{
  "n_kv_head": 6,
  "norm_place": "pre",
  "attn_scale": 0.177,
  "lr": 0.00316,
  "final_lr_fraction": 0.0
}
Each number is 200 + 40 x the weight over its row's rms, rounded and kept within 0 to 999. Layers, rows and columns count from 0. The size before them is the row's rms in percent of the matrix's.

# layer 5 attention value, 192x96, rms 0.0664, rows 0-28, columns 48-95
082,198,180,216,207,223,219,266,126,226,154,231,216,239,121,174,161,224,234,216,239,145,186,221,177,192,259,184,140,200,160,105,258,177,210,236,228,188,201,184,146,229,189,208,226,208,254,208,150
094,234,127,274,187,174,154,221,219,189,151,209,221,197,245,182,176,229,169,198,155,161,284,174,186,230,161,236,267,134,246,176,186,183,222,192,144,198,207,194,144,207,216,150,126,228,167,194,239
095,226,229,165,193,242,293,214,234,281,145,169,166,162,203,191,172,144,190,189,233,160,183,149,230,186,220,168,234,143,250,181,225,202,206,165,183,182,278,196,227,199,178,188,229,247,203,218,240
087,187,159,165,223,154,196,243,182,259,246,229,154,231,221,229,213,240,192,221,144,204,252,150,249,162,238,230,152,205,172,210,228,215,86,240,273,245,144,178,233,226,197,222,288,250,157,254,244
100,206,125,165,247,247,193,225,259,184,240,176,230,173,126,141,142,237,149,247,232,132,215,205,245,160,276,194,291,245,183,155,161,189,118,189,157,202,152,200,205,230,248,204,225,207,173,181,203
094,212,159,162,212,198,246,216,195,216,119,282,209,222,191,263,141,198,193,202,227,253,201,216,199,184,118,141,166,166,133,267,134,193,166,177,233,227,171,196,194,211,135,168,201,298,188,218,146
102,149,195,183,187,202,206,197,220,198,262,167,249,232,154,259,138,172,149,121,223,161,175,83,200,96,236,212,313,219,208,172,198,179,197,242,113,229,200,260,178,223,222,241,204,186,127,228,193
108,186,151,242,199,173,245,229,219,191,234,232,214,187,236,211,249,172,140,202,159,216,166,152,166,159,187,207,145,217,252,201,202,236,170,193,231,209,169,146,222,155,252,242,162,161,240,291,312
099,147,176,202,203,198,245,198,216,188,170,239,244,158,173,292,251,246,224,211,204,176,168,155,194,279,203,103,202,235,197,175,198,219,216,203,209,253,223,220,188,210,208,176,181,208,180,230,169
095,194,245,202,219,262,198,178,166,231,211,171,165,179,173,224,229,237,208,184,251,212,195,209,128,239,237,241,171,224,183,208,262,155,154,274,215,234,219,199,174,175,220,231,199,161,222,126,145
092,255,241,178,192,255,234,146,205,292,200,210,186,218,191,178,141,127,212,180,174,203,204,152,199,239,156,189,191,189,175,188,148,176,230,185,195,308,250,225,176,229,220,186,205,176,175,259,158
090,181,144,234,282,181,202,209,221,183,181,196,126,181,239,168,166,237,230,146,229,193,179,200,264,213,271,181,192,232,215,244,209,245,148,215,209,168,142,273,205,151,249,115,155,214,181,233,221
087,159,257,216,163,165,180,123,229,194,166,212,229,171,200,282,167,221,185,228,238,166,296,213,236,252,248,146,196,231,173,197,238,126,236,227,255,213,207,200,279,174,207,206,257,254,221,320,203
088,176,250,265,133,213,142,269,112,234,256,208,152,272,187,130,140,165,220,224,146,171,208,192,194,250,211,140,193,268,174,166,224,256,216,195,239,261,187,255,140,203,238,248,199,239,218,251,256
087,173,200,173,195,228,237,220,216,184,245,166,149,171,280,265,139,119,207,258,239,198,196,262,171,222,195,279,234,230,195,178,218,220,149,229,151,212,163,249,117,223,196,221,239,223,186,110,245
100,187,217,206,157,195,182,142,293,246,132,100,161,190,258,241,189,127,192,202,289,264,204,225,135,149,250,200,207,172,226,182,165,197,174,237,201,145,193,234,139,224,261,234,171,188,222,169,205
085,185,257,190,201,207,210,138,174,168,196,224,205,217,177,171,262,179,245,183,220,248,110,235,230,155,190,217,183,195,219,214,148,194,216,135,215,256,151,161,138,190,166,203,278,200,211,148,189
113,173,250,194,211,236,206,237,185,204,195,227,190,272,224,183,182,170,251,208,175,202,210,208,269,113,157,199,223,221,204,234,193,231,245,214,201,153,302,167,229,158,156,162,189,216,167,238,255
099,293,162,132,188,237,164,175,132,187,233,205,232,270,168,236,262,159,183,198,209,182,223,247,162,281,235,205,187,258,221,239,188,214,174,228,212,181,242,227,148,202,193,222,178,184,175,185,179
092,205,259,93,229,183,153,203,230,301,201,232,205,189,225,150,217,176,165,203,284,215,238,219,282,201,249,212,205,262,228,225,170,129,171,223,185,218,137,178,254,179,178,175,198,204,173,141,220
088,276,233,117,206,211,215,132,174,199,155,178,183,217,138,170,233,150,168,188,222,199,173,172,189,174,207,209,208,211,215,204,140,260,179,165,182,194,154,233,201,168,182,223,268,147,170,291,221
091,115,146,214,119,236,177,236,288,198,174,195,209,199,131,122,237,172,129,128,282,207,182,244,172,191,214,207,232,236,226,244,208,163,246,273,150,260,210,223,243,172,229,215,155,166,175,139,186
092,217,144,273,158,171,136,173,173,126,264,246,227,170,174,168,201,167,174,194,152,220,179,281,167,162,178,161,264,193,193,208,195,188,191,183,229,146,226,209,165,227,202,144,213,208,181,262,142
088,187,152,245,183,154,209,232,227,122,271,110,186,210,241,159,158,146,145,211,256,166,242,152,262,216,192,193,141,182,185,251,170,237,163,228,160,122,242,153,246,169,264,211,240,169,241,150,108
093,206,197,219,171,275,203,170,196,192,255,340,141,142,212,183,178,170,163,209,306,209,206,172,128,226,222,151,209,209,173,205,170,192,141,167,125,222,229,193,211,234,208,202,199,156,108,242,292
094,196,147,202,238,241,187,171,252,202,177,141,210,197,194,194,193,131,247,232,174,215,220,147,199,196,190,194,211,152,150,237,201,198,197,217,195,203,207,227,199,157,224,199,256,179,277,166,149
094,181,140,195,139,131,208,217,205,161,213,249,206,164,189,231,261,135,197,179,253,223,221,164,131,145,181,129,249,208,154,203,202,224,240,200,184,206,113,224,143,181,151,171,222,165,200,258,202
086,142,199,106,238,195,208,230,200,190,156,183,214,223,184,193,203,259,228,191,231,209,245,213,153,207,192,195,136,221,232,141,248,180,214,218,135,185,251,177,195,225,176,157,226,135,240,185,187
088,216,161,150,165,251,228,270,129,197,196,214,160,209,200,208,183,175,237,196,213,161,217,155,184,207,167,206,154,149,165,197,134,234,251,140,154,219,217,182,268,227,179,160,272,231,224,167,246